config = dict(
    head_dim=64,
    beta1=0.9,
    dataset='wikipedia_en',
)
Each number is 128 + 32 x the weight over the matrix's rms, rounded and kept within 0 to 255. Layers, rows and columns count from 0. Numbers have three digits each.

# down: layer 3 MLP down (transposed), 1280x320, rms 0.0433, rows 244-325, columns 240-319
# up: layer 3 MLP up, 1280x320, rms 0.0589, rows 245-325, columns 240-319
down244:172140103113106132108130124099157080158081126131122159124058106099187130090115132154130093153120154130089119116150094174125134100139123123205138134116128165141088067179095120159135083102144121127124152158128074104086131099114087170040166128
up245:118123098123114115141119062105129115175111120098145110198117125147112146077153136100092118132069137107167126141108148087132151084108170120089123178134129125127089139148122121175182108174124215147156125094165181155173133121086097135098116086
down245:131147146177132125216176124115142083129133106201176132114161133175102132127144116121151091126163129143129098157097146124128150122139144145131119118113104131122124141135131165169137144157120059143132158126158081160136143126106114116141125136
up246:119146114076165113143130066132112104144169150154139128112092177149108133070095147072106132108147149131176140147174155146128151083132132119145127065135110142075149124190143102178121156140134098124173128132139080089113152068153125140108091143
down246:136120151099084178180191093126147180093143210126112072089110093122144095135117125145117146121142115149119158176127117129112160160102120153085115174133153123147143146161133136130113165108105149126102120189095124181157103162140151119131038095
up247:108134118098136136128084141192130124159142145076104110161092086175199177152072122133143182135081143099130065184100148142122148134153105118112150100082137135167113080111160121117175086107124121154149134142146112110072074091113102165134152176
down247:070096119192173144084118170084139163120068157165168204106137173116110142165104159112089174058141111115068125117120077108150144117153127136222124137146123078140166152144140109149112113102071123110101185097147149119186178146137171096100145135
up248:105102116112148134108086124116102176107089130126055149156159092144141141129172103153156107089118132156131157121078097124166069132156154156112132113107132188108080129163147123144104141129117186168143128202193079113158109108115184126122156109
down248:198132120112150107090138098146069156102182070145125103132145132133121108103111117155076160198100119058106161203135097175065154112174144119139171100116107196116140134151152138094123119138141150071124135118095088196190117222133145158137144155
up249:137158062081109143101156117200099090096098143124124071132164112201107141109185102116209131133141142123136116106142110086164143127119134098150142129146101099136153156069148119128106177092165085096158103096079125138186164126192153100140196096
down249:106091160061119186098126170160089133137123059193136139163095161093143115126133153066116099111102140107110133126121062107059092160134117175134135126141145147127072179130110136073121108149160093172104083140152158077183097111090125161158129149
up250:110194139160145124092106103188085114143128189180134136099158102117148085119154165124174181113111141134166127118131143151170132151139074141104117155147176176130131133120099193107164139100135122111122077114200033120161121134114082121136141086
down250:122142136154125150140052108102156089126124185114142125184059209147095162118120124101170130125160098063117130156079138106101180118071130155086077090132089149210118064183109071097080143117135089141133129144143146075077104138154138132093139192
up251:134125138168122174107158122077114126158143175137127159132106108166181129110121185117096120114117119141146138081132122170191131078158083111119104202201116053161106188031147176132139123116137150058159099135116109108134153103134109146128056140
down251:181137099094126113119126136205109140124142143199115089106122128091118128154078067126152157108188123135138132157140108152161118177126084144133162116056126205083136157126103125078144134101125068215168130143077128116207140132131114121085177092
up252:128130097093135153126143114085163199114127086129144038109135142078099120102077135126182170132187111154105166181084104155140172104158091122145151153155137054115167169135141162141162198085145096088118136178146170074127145117130113142161094137
down252:150091153143160109139136159166117045132104163154113131087104124080138157127150103110110112165101202084096144099118145124132155072102155120149156117113085109136106095100099143128154148110147206057107114115134191161182114159137169145130173139
up253:128111156109156141108109119101082133092125161092128159098124141168084149166133059115114178154130111154096155147056120088123160145150116147114077086103112096094131148139144160153154138111176157128114114103184118121095171066165168134144151101
down253:139157141156119064087165106167133089075146159128098089090106114112127081134128163117083112104126119149177113132127116136105094112135125156109152110105130132140091100146095138157145132137127152073111081095198094140075109109086118105162074150
up254:160099122152188124100100070141149137168143170077192167193128076050121095146168132158135187150137128133109121142143146107109088047141123160115137101147144078079177146161138144102115141152141117123063173100149149156110123178090107147135125095
down254:131126156093141128110130133118134123117168127134155121183169102167100161119118159104125166096095120182118132159130093083113096147152056128150085143106159163122111123132148126079163132135138129155154145106130175070107097100134109102110116157
up255:090133145100141116160054081130166102089099160130128119115099172106074198142138123158110159173086151100139069173083162123139113098098085142117157136131173129087123124111129122116082136081143075149157079107175135144119211148172138128122102105
down255:127131146175118100215128128123140033131150207176129079128146128034115097058176180145101047149158164138106101189090123106117161157052118172147098111096140131132128134141229098140144139077121127086117137128080154160156091149155168132097085132
up256:166178103118175145121127116113109177119127167085119096124113182180175152085125117124146147155160093143174125142131104108123110103107087046093172171148075087075145131157184124062154104083166147146132145092161134148138168119138123167109117114
down256:174087118143091151139169134101084107141112143150057072140151110128143093081136146104162139132077140106110097100124154115098123171167116138088085099124164099135117132127085126127158137118093115152132171160143125139129139106053157115173123120
up257:116103071121143135126098110113150017131081190159128120162092049163097159156131153156108163078171089154134203173118099140146123089207115126107128171093120131119156151128181112099096195175091131151120131141150108108055149141083079151134123129
down257:106170143081133154135068088139155057147093140076130134092117128098152144134101166169132121140111171147173130135150158121102095162161151162158175135169128128057140062151192142125086169141107217155132131127160222138105097104071154122140107125
up258:080132188109089125101085135137124126108212104140136110165143142130150064153135131147136200116173107107108085080152136150087101146129165114120143161076109141140128138130148129126076192104069148099169097189123144138133121121136133107190105118
down258:159113163129147171092150051089131169134144124120095114138112173160102101095107170140155150179148106138128214077121091120093119120110094173139121175099106128110096129107106056155131132102134107140139119152148114122129093145107131147130118157
up259:143118167093138145140068091089140119113113100096131102157145109171128098101126122098112142131123142115151092155175106100153132142130150057139100106180144201145155090159087163114133116105125153156153134145161076135092134119093194187141087086
down259:114125164158108111199154097143079124103132155101129117117137100085159127120120127132146110127066087109085090111107196125088161140148126165155137087147111132118147183130103110175140150146084093149157125129068137144099076147138114114132131083
up260:114096151101124137097082088090076143050094142190073132153165121076122101135151165138091115083132125112125114163091172117152144064187132024158170113128090134095115132130135058170141191131101179118096184137161134129170096121154111083113101117
down260:157154161127082109131100103161052127139127152162043049131107116162136181082136140118160119121093166055162155185081071153118198151177153131123154122070202136175161159147138090155095102135148125080106068115136096164130151101075105109143108080
up261:092171122100119151100105092163089176119145175120108158104147083154134119107059126102145108176123160111123123151066185105150116156143132121185106123093125116070078139107139167091190144147117165104125149162131103073134162068116169157127097108
down261:170184113160137171159162126144143111076156152141108153120143112120144075161171091132159100108103093095125106168151147093111131112169166182129165139091086122203171124108095186108156177088111125127105074047203162147113149118167105111142215096
up262:130096149121134161118139129101169140119169083172122101150157087165106129134130150093112120149145087122111112101124186154037077148137093114122095115153120083126112140154084150145141157106116123167179112115125154111113171116067112095179157103
down262:143142128180144085125106138121144132161146153125109148083130122115147137142146104110136164170133160163082097090138165151120137110126074136070125115170098065205119116105186179128088077160078103083154209101150106115168108142121185111084112134
up263:123082101092119153088095167146195078030141148126103060086185122134140133103162172111213142140181134142157117143092081117114028102114143077133129171098097108091075121098159122141145113091142233136207132071146165143145143114076121133095064150
down263:156140160121084125109160090185110135108132076149127177150176071111161164092116121172108159107159112155132060162190201145109068125119147148129117145163200075133124136164070059107168079119129147152148087188152088080099118119122092187146140154
up264:132132118132092107118129078121133132121203106108098147139086123117101116102076124157126148121172106116104084085147159115064131137141147163094082180121105159090186131122059087151107171163139134105148080128121128145127155138070122162146139116
down264:145116128122174176150139144082132093133151151069147143163111093171138149119163113144082087103128194115148092130095140108098088112077138127113126132147107010109101145096129119139105100086158165096103114132098066151104131129183082130124109144
up265:186143165120161122091153066130076078126140136128173126114128121138112159062085104103179152080095141150128125202060123150188109113162105128060133104156163118100111101194088129128090110150144255150090138167126137156155142125120112124133097107
down265:110153116106073153097124135114126133095141145083039149112095080116185106116153083131103168147056193127139146188117123105145086122175105148118134205109108076145128170147145069107143154095060000142151098111102126066083149103177183123150173089
up266:112196128124139188122083090146168161109102157116096158193112164050162134115126084126118133154155156145086180155173102195144114149133192082071198113144101162107023076114128109182161143091101132091103123104127062094107111086103119135082215148
down266:089102192135096152082083116132138106159145110147175065226147070156119109057144110128153166111179195158150192090111200141134074147115188140104061122105152126140090148055130163122080084125067138135165150174110125109140132156179099105084105130
up267:117192088091180125143082129172094105167140124133146107128130138188184142147109120137174184121136153102110143090144124135140129088139112165123086161154129087164128125150142090050073148068111140080108161141173147131133117079098048108115101089
down267:114169154129198084195118126169147085139193055062063151169165142142139124115102099143181077121127140141111081171108177173128133150162089113167052163142181108132112127095178125097115039192142073089102098121081165106155129139152076150152055156
up268:117172095109198096114116136183116074122157135074134166151122198120139155192151150079121204097074188115089089092074077190152097094132129164097114102102121108129102184105158164117168130119182173174171119135163067134199108117120173099081116132
down268:148143106124101125136140067154147120100118028138130187106126124111178092134102143115112148128147112183123142137108126086178144103113081203122133113178170180083096124118152119076078095087113043173151149093142125113141102122111162133190151145
up269:053151175133125165115139119119123107128149147154088124134126157150153159123202106116128116127139094015176095082082137149158142142122113141097132094142143161074062118115172093103137102086091144149112229159146139082141127126126127093106114128
down269:103115111107114120077121131055123142124193130124165071115155133135066160174104164140178086129080099163155119149129101111140089102090114163129133138124173115126119106099131128166141135105137122173142125080159125095095146163134153050161109136
up270:103197130146172138106069133191128128147112120154106088130132096094136121182127100113111127162108158107132121186138098246129098080137143135108142136129107094094105146123177146150155160052110085071144124091147077128095121115039082091129075129
down270:103035110106157129125142113092068126117079032136114159165168154152119140103142131196167085097068120137118112128124148132146133091121178117121085105192135133044061113128099174133159148131099058121146069150166170133140163186173070106116112133
up271:154162172147130152101136137103126138079125155089170182128103119153149205145199158123156202119160133151177117090141147109104099110144036106162123169097152120081078171172136154090128157099134076099112135138099146118141120085145122114099104116
down271:165101112082135144112157115086107108107109117177089071169167135118098146130127085138168137141158130107101146204122109140056143142131151087155184158172070127123156150112144055123162101129124128110078135100101138058108120117123062148182184131
up272:119151124131155105113107147086092144088073166124196115066171105170141162168136087145139174122102153125103104180145127129166105174138157150128117133137111124135159167158116162144079142097105183136160089111179092135165157151135080103161163138
down272:115128155128115096213093123121136116141145151164159187142149154128153144175165125131137148103135113162110128080118153132080152088092127097136151143099151126110107137177086142149110053070165034112128176130114151129121109106076183159131156078
up273:127138174130097165138125122112088165124169146104111160102164178124163106123097149088126093109129103105109128160103119134119136122160153091084086097145142124178141095154135090168129146111115139163105113136132083134136158121150170111159192131
down273:170118125078113097221123136177121125120129102145159155144132135121150088126105129122130126106146104155143119127143102165163147134132081108065117137100099110140124158068077130168066139120140107121114075098128068148103114138141097098133163113
up274:140152095144097168131080134132087148110089127136127128105124116051127149096113084191137137097058071165115150113111152099135091154149129132093134134135081120094095120053160104134167133139172132097123126128116112161151093102161150124117164123
down274:214190076122143121154176166126136112145130151158157156167133105099066125123148142096083107093115167100188153124133079150157146146132098092175106113165134198122125126111114181130194105098160065127038110189154156087146181167147104120129109069
up275:089138121116112181130146115094117118103150152115165139116162130108157188135147144128138142129184192172111100152099098161168155069135063181088151167127116093155096127140181112157148086092187177177193213127112124130142073093065114103185167110
down275:105184107132137118134146079129176161086130057131177141134143160102142104186143070088122108133107104127115112144155124218173154144083150100123139132129121180120055185092163164204151137125162122140074178039121128102133126153128130110095120130
up276:164196154146147116097071138080134101108169095128116092100109128104135093110113114131109122160144192061128173165152133104183144116155120074150127131126160081115091092088119208139158180116114063161126149133138146111065162136143185116118094083
down276:058097091099161209111112169108146155117115126124223131131099171117170154155102131095179154139087141118094134050129127124128144131145159109132171134152163124140119130212112110196076067136129145112156114124120181091171101133140147124136098146
up277:140150102104073117140102047123129158108126140157119090172128106089166137087084133081202134122123122142121114135161092132128058184155132086145096131133071103133124188145136080120187132127172099100145138124113108120148140084140188094112136108
down277:124140096128154138139208117109079157148138081130145147155127047157151098155144081202091105137118106104147169101137117135109147154144078094126114107101114061167102134137109144102166181153120098115128111133131151141123145112136155136151155116
up278:148187156113093117096094122140124138157107115125140083107186123141085112095141086114147101139116166116139118202090038166108096120197144117111087160125173133128129109135119085098107176126139142121085139139114131138128098113171083110156189120
down278:128105146167178130139149216122139121159107111116193158083153137127112122176141118110106149132091154087154148150079154092050124117065172133119104133107170096174104120161133123127215132150107129064218105084132093119090074115164125101094136047
up279:159204149074181163088104121132129063096102108180123096058073122084197181128135138156169200099177123179094155035107118113212176051173164137151146116176107097098138086116124133141149143125129137221155096141127133126047067088062133122112143137
down279:058151129129105115130127130140096175087147140110112151069114155111133082066048050086116167118136148100083153153104118141137118163115116144110175101104072150156182118137200114161084133130150152124114131139120108122097168147089094137110084122
up280:142153121094105145137095114133099084067119084144086098164101134153096155109146174145116154119172111188156123115076143092136126169123127096126094170131116174183127100191176160079120171085151127087097156109137241161123136091139083111150154116
down280:089102106065155156074126109145168121186106106159140174116078153033168083130160120126076111142121182090121090140163094108167085091159176100127057162117086109123107104107079090132160122075145156163139126120077112150160146150118123133066124103
up281:032147103119118153123143110080122138112161172090124089075150095100127119160160161050193042133108141086088126130137177119156142128156185096148155126143101126112082169207140137185096134127119179140110089054166122185113117119100072130146136140
down281:160139176075128060171089056109097107131080150150132147185090149107138176190112073160133142122128102122099072090183138160081132124131136184157172110139130178105131111130100105140129159193138131137126120205139076116172131166075160105127142073
up282:108150162120158165147094122133123086083125139168158149090122084172150150126146214136112180128074098112112113104145127133140135087158092172126119161126180110132157159132148207157185113095095130116133127093159118184091151134108153095094198135
down282:156077135112137110156125112097087074195120108107101159134104104147163161151123080128093127134137182115143122155181165088112107103206155137077127136097076139084072104187116128116154082167148113154157090123150095128207099186130096151151197133
up283:133131084114130155114151119153169122128170128151138050131085205124096141122142173122164139156140140100092131146131102153138124134116159134128111213089110140125102129126125172088143190126154173129212082087151083079166170114109190147140086114
down283:200160085111092144075153118152172119101129107162137126151111137183145120120102100138116129120190145144119123118175098168180126155148126118140171143154133136149166079127162146137140152148116149125138124133087166106056162111140115136139114104
up284:127136118102110161116125131120084151093115197127158136151140112157113151143118115148136115060170184161086081132178207174146074132123108133210122151150129102145094150153142152124133174144117096087113114141142120151062127072115108157119124100
down284:093125145137180144218181140120116116121143135184135123117103151091183134104133069102197159145105125089122159089101091168181135116113155145085169142120136136095127082121135174076141112090111145140127125111129172119147091131112129130074099158
up285:151102125119146158089147149117178119162094150091152108183168155095141080127124043161126166165095039121094143079123096111140146133164198152096105121187148101147090099139106121169095134147123161096086069125140110140060159119114171123097066123
down285:108148151093121133111074102150056122084138097147133104148125138147098108139131130101134129126107088144107138154121136131142070089143099156161190104165163135014162108123122195159136141091135118159174158157106185152167164171165122169107080142
up286:098155127127153129119173092091156115079124159119104111081173127147192146103080150140144182158177076101146120130161125139158160181162060142136111181151124135153112213062118154119127094097154142095073118115154203150144083069131163098062140148
down286:139148166162086135147125091108145110150146126137154135167118119094144097107129113088128119156151124099074143183144136084169073172139101106155120123188099074107156141192163150143070082127140097111099180133117168114107072158179118130119153122
up287:122167213137132117109112116114091194141150152078146115152093183137117111164139138119138083105125128153090144173147151115113129135166165074088133134155154118054127074103111137172128135070107167121133148132130149121126097113163144152124171117
down287:140142122180134079119138108097095117131141118128124117110178117187153075065133079135107116132133129106114178159154151127070151126177106147131158139159138177129142172089139101082102139132098079129113112086112128127127111071100143154150145120
up288:137152203163089134100164093065078186068155091133122181149165118110163148114167166111095122126098057113156087121169118132069185115161131131125156118097116148133113096116182138135181136108104113141157111058181078118183189129213139103070129122
down288:147124103110147173128161124144076128151187109135143113202113134141127091167106118187157066106104151135044160157126111107173146125156142106193206111113171182146151191059157158085137119136150192132090083160129077118165132132075078178169181088
up289:100143138168142140105130121146143097138169148145170168070099174145068168161112164127155118112103073124092120138216091139135121125119135117131151123085104111111095089102145159150124122115140137147074146129137106104133142119099134167145126157
down289:148128170110166101138196098154093147092090186144166105099174141089137068131157077148115092189138157084125190128119134067127127158133110178151131125168119122114146142130141171169149130162118149122088134084111169155114073128126157123086097154
up290:121126109091122104112126125111067075139151129159132145078112136157173125136167116119128164098105118120061083033125124121075182142129127159117141146089122088111106164135125176118163172167154148124137133115153117117079168122133161124121161127
down290:121148138072121100190141179108119162150154155136077131106091140159137055118111173114089140056155143151105118187177117095069126092151144146102120117137084098127137084117125195072136181097136068118145140120141149114174149100065156091079153164
up291:155152157073123127050103124072133125129107153133099143138105183115119156172107133144157149050159105135124148145119103078131146146123182124092121137115108118078098111152145124132146154105101111101124097196168198170137106055125127139162106195
down291:131160122173124117193168189116067154118161159125113172133090109099138130072128107097117090158116112138140141148164108113172139130134102155142183104112100087141076134128130118097089102131102076114104121068117114098096119128135137150137118184
up292:140144169110170101119111081092157116131113140129119132140119107166104151159127157130133179165166144162117111083124099114136100091108107139118139161132141086132115069066177176099108160105117173098117161169110155155079173092168077154081152137
down292:166144135116093126220121077154041133155182133065178150085152137136126140097100098104155144093082084105088097133122149100149150110143119139055113143119144130122118121121063110091180149156130138156098064142167145152101135185203145175120145114
up293:091164113045143123133160127116124165133081118107137175119129081118152157101169130017133140151083191179117095152117088118200097056134138152172120188185136142140091100111153163120131104108161144155133090157166171100145159154107129112109146109
down293:121119206120144062149075136188135125139190113148140135225089135161125086170124142185116080146133068119078142131123180147104120191148043104107126098089112157097166127147094142114143136156124117094136151234117129142113146095105112157155104085
up294:140175056118166152098160088136158105112060136139137115093100109129108148156137140119122179115173084109119073052121146130105088090164087131042176101121102082092127133147114118181167161141110166150151111126150122123172125130127144142179099166
down294:159120126105200137116117104134194109114127090063088117144171140070175186117149168176147089149122067078160159154124107097124089153125123185154048099174164161094119177174118160120120116177022108166170107101117142115050124094113096120152074088
up295:185081136128120118133219135100104161113082165156084140153145084049167075160120124113092103049101102100121142134153100140195108191185128175078172175174101081168152127160076144102075151094155087121158099129175117153087083050162126090140161125
down295:104143132166117157112086156137162154119171172066148171128106103134120150127073135113092176134149166168103118125136158155129084119086149116154183122096095113093138065140163140140073116174168066099167143162110098152143170171129167096105156117
up296:165115177111143116128144111147096161078119122115193067148126117157118121154115081105109090112101159182078155088076112087194178140191171092110117096129080166090059137173178194083162132124179084087111181176135128074048140104043175125063074102
down296:117067089127134157154153089143100113173117132127150152176143085092120109135215162122097137091143116106173114182104107120147128110146083165119169111115112158111117096167153135048137100126099089111159134126102122117110137124142172144170163167
up297:155101093127132140088137111079093200146103090156123144169130137130130135082146122086118141121118058170137124119069124151170154161183092101095131129126086100078156080165122133153122137179110198100091168174185094078140132137091159134070084103
down297:232154153143209174082107099094058072157108117088121110162131122148176102111144113118131138076113129140093097126125101155131110175101070098162092148159189144168186093145101135098135124098090112236182110126124140085190097123120121127093178056
up298:106195106141108115133114125118112117099162159147100130124102100150114066144129151142197134107144065142163143158116125079172146191133156142113147171165117109119179147156157160097088135082156092074106146126167109117128082123126063107153150095
down298:087148145152125181153120205112122181097107132176128118173139124129206039171102126111077203135126138125165076080131162125142196169107132163165095063104169139111207084181168140125149127131132127188128161145092140182090172111160162163079138124
up299:165193111108090127140115114087101160162072153071161140106107135102148140117138154128072186142079118077120121115105140110134073160125140100106169129150144136095157121096120132044171092136147107162155141140160106135120152128133073124158198135
down299:086072056149092083109134114119141119136161130104143103106098119170109180139130119149110141137143168160069196160130075127075100140136122142150104136097132137093073131121140075155185133156107140086132140104147155122136147175119075125141121138
up300:132166135091178140137119090053134127038169126159148168081161159101155128124118196106201213116179162135127167154131139160094080127142116098133102166108142138068117175156150175090207153073145114105166199070157171136092198059082138119159091122
down300:092181092140108140163090119151143068168090155147095184164144184120156123137152118088195126140097106084117108205086084105113089098133174181126168135127055107115145155126119152115182116182155119169090019080175140135063151124170155104058131122
up301:128122096161137099109101136136098161143141101143110069110134159124199183146105149080096129096134170146173103132155148083091116123187166117133190069139126113161147108149180118078179129131131071110152102112155150126168055077112156129157099128
down301:095160170087078122123078084108145187175136120192103186193146125063079103106090127078207181136128105112141134122160166109153123176111113146116140135106094155112148080141178147172062141141130138166097125158160124075074111157112128093107122111
up302:181123094127208136117108094042128101098102104150192153218077125131138114155090142127155109069164157116123177138090131135160129078161114114100136134122107149124166078120155135144099105087179136184171117098118113142109095144114102109161161095
down302:159131135111144116084151128076144131130136155072115112066160157123092116091118051156125150115164126168087100146089116078159132117117147072121176102149115170137158091148119123136149114119089108149101125168129099124161092129204149129178141117
up303:094143058093100175130141132105069080148141091096110146193088139161205156108077171116128118112119099169132147067100111078108166095148129114133095151157133121154157130178086186170122105124093151076158114080117077102132109113164093097132146121
down303:071129117199134149058143148087173140066111156080137097169118119098087180090103128134129193160131209165124144072118111087159105165128030105111171144110213071173117115078134125094072150091094184173200165128150153110109130116151106168114117105
up304:119092097170136151116109073128061154080156128096084100067091179131125120154144154144155196101110109143085122113081104071115165147152164082107156127114126052194201123119135165128118100084098102168165161105152154154133118134151171123095162066
down304:166179103175137117167171134144101176208120159118114097212132073152090143108141071093105085145137156149159111133138120131099150105146116154121104108080125132115099165127165091166134152101148176146127075179094123154139163121117079139166104103
up305:142129097119154110108115073146137146114107151136108144141148116101089129129123074133171130129138177129118151110172144153124108155164065119151100184174100139114163120094188095133145146096098160060063144086086094084120118079107120153123147136
down305:034112141102128114138127164122141081105157089132150156098077151153181168065170144186109143091131094121095123204196181038182088103119155141045122177136096097055165125161172134190208084130155151059112123094084108103104144113124132142101161182
up306:089200185069161168135093104107086128122107189180106086109085126143137114142129128125141096150221140067146091183168119169137145105173113056160113148115110156106122195146120096163088158116130143082088113106115133172119132090164152159096056122
down306:063170116093114139109127096147165093143129169108124126154108148133162069107091142171154097123076139162093179162175145092184171135084137149132209159128061070069131154056136129070087129192178124144122141155122135181214181101154106124138152142
up307:144179125111121179128096048114139199145127129140077106104141117190086179101098122100119140122092107124123143185131163165181076087086065163121109142112117081135153160175142111135130147138114138092143152114188121093151155121127128133129129116
down307:093105150137118126228159178094095150108124112107136162151107138112115104150199198157082111150114130079133140097154079142102139162121129168145146169145143158118089130113101092138124127113090159136182130136125175151106154120034197072142112112
up308:204169180127178132115165096127154125066135134160156141175147111143134148155098099151196160065158149125080126079073119148112127163168145160086140088162091112092111148158174138128073188080104129110106094161158089114112095129162178125101187116
down308:165129101167162093088127093121150112044140114121125134144112103129101128140205079161161059122068108152113121171150151137087148158085117178104109114076131117040130162063152160092136115170086101159118098131098092103101149114100139095140128168
up309:121114120140121061138052094139162112103140136109205148174140174129124082138164183118209140130169124088131148142132136110138114049121127114068104169155111054053113114173141116139101090123138130090192156198153068093200167123160154140065148111
down309:174099146149129137109112169071138178109115160151123082122148062112111110045044097151103142130113121104120147125103164141090172133135073103140140123158148150156215113114138057049157043129137155159127156137120154143053092068064138124218080142
up310:134104174152157146102157056138127113158131104128156144125110137125096109110154079115115111136101083178111161131179099102148129132126162114122049176092090164123101152138098147137206118096094185159187109156103150151118162101130187125051111080
down310:110146116118165104097092135135109113143154112182127098140181080201082069119155105174093148118116142121175108128168060103178114123171157120130124155166167069134064118101138129126166128107103127117176145148094100099115148135106092113167163128
up311:088149090132174076127118122102087068162099144138118155180120151181169133135087135144157174089202159107122166156096139127106127129143163098099174149108082087079094122132175116143121110149134184110151143172156172147099089085153117145088156103
down311:099100105082140101123135136130144141140113144058120117111150129159096088142157053128139088123103210109114101135133130109158083182124137141170121113177075080068183122136076132102150180144128155095129131031079114075146122124166109153157099114
up312:122132151157129083104114130070122116161082147169102127172167121170167090144105187102144119097143179170111065106075155142158077113186142107164115055165133158118117151166140129113123196119065144110105194112154156130119128094113166133176148144
down312:118156131083130152137098176147094140151107132176148152176179056100094130072117115164156174120084123125168166207148166160136152113125052171178100107166151085106163124126154157048194046122111124121174104127060116075128115126188141180225057096
up313:096117166111122152130046128146133162171113151121118090103110116086140108180070109130180105115142157096119091136128124112088202093149149148066139132078148167045161134161135171126119157096148179174158116144128137172116141075155105111119143148
down313:133124085141181098132157144119176111114148095114106107138179118102139090127117197113152125117125126179132126134165118116122091143153164123182120158162140150124102149105102089123197092130177126098123120097124125130165128155123108141157122117
up314:078134115097122058124110090080116112147180107137105109145138083143152127144129151146129135074141183093156141172149141112105099180141083165135141173138080131149095177161121124163092126131083102120107160120149183132086088125116124091141150161
down314:163151140095119166167059149135124187136113161131171072079099181087138088097093106144152106156129136149071178086122099155119144133159147085145141137105130128150138145124165133126151130100128124169126090113127125092123164127155116163113104103
up315:067172140153149187118072094120142163100048116128140110143144105081156173127133148106171154147100109115148078110084126177173083087171143144069132102182087177142127148183146141136113117142188165153192131160128172099131167115165148068157132096
down315:127168128140089094145136101096108102209166142113147155099130141100128128124161111111133134152105104069099148155202072112106149119122100142163172093145101145145176099107068104112138110132119093125181126092111161091143135184186128187145167144
up316:138138134130149137102145133121124126183170129129125104161162111102144139139124176097139131045156093092086156137133092117070195167132147090177178160099076135108173151112194108093117128096114182139123124115145095127072063100167111119122189148
down316:214161136145097160079158083072094122107116128126142119096133140133148178114145108145109127165168146118167141154057122123149099089100170111085103160164103101096104161123141145210143129087193151100159166149157149187177140149140062186102089093
up317:101112144107114098119081143107175125127130168111060136084125120115104145089154148144135087139075120174112124146146128086188165131171167129164124115103120096152085112106111129167134187125113125099109097087120104130118117071151152131087152094
down317:111163113106136104129183133146088083184098114131101193155135101128146200164129126106133161150107149114112117104082051101105169097119072118135117160110158108138135111176163151103134055089171108159037118194107113098122145152145128165144136110
up318:127156175069125136093124133134094111104134122105153138141134130107113130135111118148167186178118152127091176112147099083156112157187159096139107116111123079110112128098109141152129100101101208193109101107159095155115124160149142137135120165
down318:169111125132096125136139128167165141119139120119131161079135106094117128151165118169147119151158117128081127126158117107129103134110098193112149099125080138163124169117172123128123139124134139173117127130112142151126151115127147088137128236
up319:149087108099132158127138124094088144081095110147161079144127151128156063106093147111126102091112135082129080169124122175144142191139117073085172189168134122160066114173151121107106163090175170092138153171167122163077097129147135096101140101
down319:143171122185120063090110104101126127162151133112109103151138136134113150091121067158098106170124219166091135136146207147108109137100048134124094144156129139171116134061147138135164137126063127168133149114129119092175108152120121157132133139
up320:119188125170120121097194123106117102148096110112148110137141089235101152092144092079149151107184128131115108167119144118117158076158106089137150152149095128118081098179187125144147148033145093089063135108107105148124191113104068116172159116
down320:181123132081143086157158134131152135118120148133061108177128157137127157089120141122116115154115142014102143214175137159140169122132077129063092128136162174127133116074095167214123115121112136129131147116099128113113156159095176147085129138
up321:121102184111126140137092118074040159115125143176209110063104114133126136090120096090101110101129118089148160097144077145155158202181155110148098157091079184107119120109167136149111113116198106123187185102128128109146116139086137114119149136
down321:159155142120144081156136109131137113137128070103128129164164144135145091135197144159132128092100101153094135140102182088203092112155098147187125073133152119098108150137138168115148127131118138090089084139118128110091121124151172127092162154
up322:169122105120097110118175155131136086166152187154096147104171129093157148148119174136174131081151141124101098184119097146196138077151143144156119104156113087084113131230112173119093156089166164121135115114154119132089173145119132058088140110
down322:113135185135118175122139116094082219141187134104243177112123156101134088183197193129117151127124103132117127093149157155115137125089120137134217125117115111155180142116135107115144161104124121112067104124101127166167145122084146129164127141
up323:195113238111127139114071154098117154082096155096101149142135172167106143104068102107106157079109100141121168143149177192080084148154114078155097155096085195104062097103171163110158118092169162090137092120115079104175153029105136121107136121
down323:120118123068088106056128137138117033077106108169133123133076104108142075124171165168118143114131147124133129105169143115120152114097202195137102090128117072134107222148113152073159143148120172140143082137141128126083152124067127118111141138
up324:165129135111140117095134131065148168082103175044141141160137162167146136195105125162176183110099098121061154108110181110169116165114114118142097148142128139103083158129153154077147181098126115123098106168187135190173110121129145094082167189
down324:132143125109158088122140093142085097124111091147119184113085128145155122102107134153091095115141147121147124121126114150126147136152102111150130158159116125152169125164122156134093130092090062098148152124120164130079143147145132129111116126
up325:139156079095161132123127089130086081133144167124150168140179080144138118166085124094128094137139165102185166168173134123129133118184183189121138114166076083173082122161037103117129163145142159139087113140174125168204043161174167089197119154
down325:172154153153173141134134126085150160106094154108191120147172120169131186156149180214077174158139169099102064138177121130163127081091114131152152184166100154158115154117117129132094134162169079142133084139079121139114114154107071112150135129